{"num_hidden_layers": 12, "num_attention_heads": 4, "head_dim": 96, "intermediate_size": 1024, "norm_place": "peri", "rope_theta": 10000.0, "init": "trunc", "init_std_qkv": 0.0249, "init_std_up": 0.0249, "weight_decay": 0.14, "dataset": "wikipedia_en"}
Each number is 50 + 15 x the weight over its row's rms, rounded and kept within 0 to 99. Layers, rows and columns count from 0. The size before them is the row's rms in percent of the matrix's.

# layer 9 MLP up, 1024x384, rms 0.118, rows 751-772, columns 320-383
102:60 41 52 91 48 77 48 54 66 44 50 45 44 42 79 62 36 54 55 40 41 12 34 47 70 40 61 60 64 58 56 42 49 55 53 27 53 59 51 54 43 53 53 35 52 67 33 51 61 36 24 71 51 55 45 55 40 47 47 32 45 48 60 61
098:30 35 82 41 36 58 63 38 40 36 55 44 46 52 21 64 58 73 25 79 61 58 42 72 38 58 66 67 56 48 53 52 53 56 41 40 45 52 53 73 46 64 51 32 47 85 35 36 35 37 50 55 76 71 47 34 33 82 35 51 64 35 66 42
102:46 37 27 59 47 47 22 42 71 63 62 45 57 60 38 47 71 52 57 57 32 19 51 48 57 58 36 63 33 22 38 44 36 61 60 42 41 62 32 55 40 49 30 34 50 41 61 82 37 50 72 25 37 59 71 59 39 61 48 35 62 50 74 48
097:36 34 78 24 50 69 42 62 63 45 65 40 42 40 52 43 51 28 68 51 18 14 26 44 53 51 65 60 39 42 40 40 58 48 44 63 39 40 52 70 37 48 46 32 49 23 47 43 52 48 57 44 69 65 61 56 59 53 62 62 33 37 43 74
102:32 67 45 38 47 44 27 59 36 67 15 60 27 41 62 52 41 17 24 43 52 50 21 75 56 77 55 72 18 31 46 42 42 65 64 53 45 61 39 53 75 55 42 61 44 50 47 54 54 76 48 44 02 25 38 81 33 24 43 50 63 65 63 60
102:64 52 27 34 38 33 42 68 38 20 48 46 56 77 35 65 50 67 45 53 41 55 62 55 38 55 69 46 48 41 65 63 53 54 60 43 47 45 34 67 47 10 35 32 51 50 41 45 50 51 52 39 70 60 73 29 71 51 58 58 57 62 58 65
098:47 52 49 61 50 62 40 47 25 47 37 83 58 79 48 26 57 34 26 48 39 32 69 68 68 84 49 45 04 27 54 61 25 64 54 37 56 37 56 80 39 21 55 50 53 26 44 40 53 57 61 60 39 52 45 65 57 57 26 31 70 52 32 09
097:42 65 18 42 54 39 61 20 24 39 54 77 72 55 48 82 54 50 79 52 64 42 53 31 64 69 25 45 41 65 47 47 73 45 42 41 38 74 47 43 41 46 55 57 64 46 77 44 50 46 37 55 38 62 33 37 58 53 42 46 24 44 60 87
103:43 35 43 53 48 54 64 68 60 54 49 59 38 59 66 50 44 40 65 54 56 55 61 49 49 70 39 62 46 48 32 65 49 64 44 62 50 42 78 51 59 40 62 31 58 54 19 47 56 24 29 59 33 61 48 38 53 50 50 51 22 52 48 38
098:60 48 54 35 52 65 86 35 47 67 41 54 67 68 34 39 45 72 22 48 56 35 56 53 37 36 42 48 36 55 51 38 51 61 75 59 37 63 51 68 73 62 45 45 60 61 27 44 68 56 69 48 20 57 60 78 28 74 69 72 79 67 52 68
096:53 63 70 59 46 15 60 40 54 95 51 39 67 66 55 63 56 52 38 63 56 62 54 78 60 56 65 78 47 49 68 60 60 60 51 54 41 43 41 65 60 73 57 38 63 70 67 45 28 71 67 49 58 42 80 63 64 73 26 68 55 56 53 51
094:56 78 66 51 47 44 55 78 43 80 46 68 58 52 60 49 39 73 50 40 39 61 42 43 64 56 39 54 70 52 55 47 82 69 42 66 34 64 66 27 85 32 51 40 59 70 41 48 55 45 32 39 68 62 10 42 65 66 50 53 25 36 42 49
104:42 97 50 54 52 76 44 53 50 47 40 46 42 48 44 37 49 60 48 65 59 40 26 33 50 31 49 40 53 60 57 45 41 60 39 58 63 40 52 53 36 50 45 56 35 64 76 37 38 37 54 56 47 54 69 36 70 45 24 74 40 55 52 62
098:55 54 33 74 71 54 58 21 68 71 45 71 16 42 51 57 33 60 44 29 57 38 44 52 28 59 50 53 25 44 83 50 66 70 33 58 58 55 50 48 32 41 34 58 40 41 68 46 49 59 49 47 54 52 28 45 63 73 49 42 51 55 75 37
106:51 23 31 73 58 54 53 37 68 45 52 41 39 52 77 55 55 50 65 37 50 54 64 45 57 69 39 51 70 36 33 46 56 56 11 58 53 47 53 40 64 45 03 34 51 54 66 49 47 59 36 37 34 65 30 46 70 50 42 66 43 59 57 79
100:29 44 52 22 44 49 37 29 54 69 48 32 57 23 67 45 73 49 77 23 49 32 34 57 66 65 32 41 59 47 47 45 26 48 46 57 46 48 52 61 51 45 40 45 25 51 43 59 35 69 53 62 42 34 39 56 51 36 96 49 57 47 44 59
090:49 42 38 49 49 27 38 52 62 56 55 42 46 69 52 99 48 44 74 35 39 63 59 52 62 58 29 47 27 24 43 67 37 57 46 12 51 65 66 70 40 38 77 32 60 43 40 61 44 61 65 61 40 55 29 55 43 58 56 58 58 42 42 58
098:45 67 38 57 57 54 61 63 39 58 45 44 32 46 27 63 48 35 56 37 70 46 24 50 45 74 40 49 59 50 17 51 51 51 28 58 57 14 56 89 69 71 64 38 20 64 73 23 47 50 66 53 42 70 42 36 46 41 27 48 52 48 49 48
094:52 28 48 63 49 40 45 54 73 31 38 55 58 42 46 49 28 49 53 53 55 60 19 51 55 58 49 51 44 31 55 11 27 56 53 66 54 45 41 38 40 39 55 37 74 72 49 44 65 40 54 53 21 53 47 50 36 32 43 41 54 40 70 39
098:32 69 64 39 38 59 54 47 51 58 50 56 73 39 43 49 59 38 52 45 37 62 46 52 75 42 73 54 28 70 26 19 65 51 55 45 33 53 46 45 68 35 60 50 58 58 39 57 55 52 51 43 60 59 69 44 52 59 35 52 48 64 23 84
102:42 47 80 55 41 58 68 57 38 56 41 65 43 68 36 52 42 40 40 37 77 53 43 33 62 40 38 54 49 61 36 62 35 50 61 38 61 31 48 24 46 35 67 45 70 46 69 16 40 78 49 66 29 33 39 43 52 19 37 48 56 48 72 50
104:37 93 67 55 42 55 39 75 55 52 51 57 38 69 47 32 56 36 41 51 25 52 45 50 49 71 51 65 36 56 28 68 47 49 77 49 55 50 54 45 57 53 29 38 73 00 34 30 63 58 56 51 28 10 52 74 32 52 61 62 50 55 46 37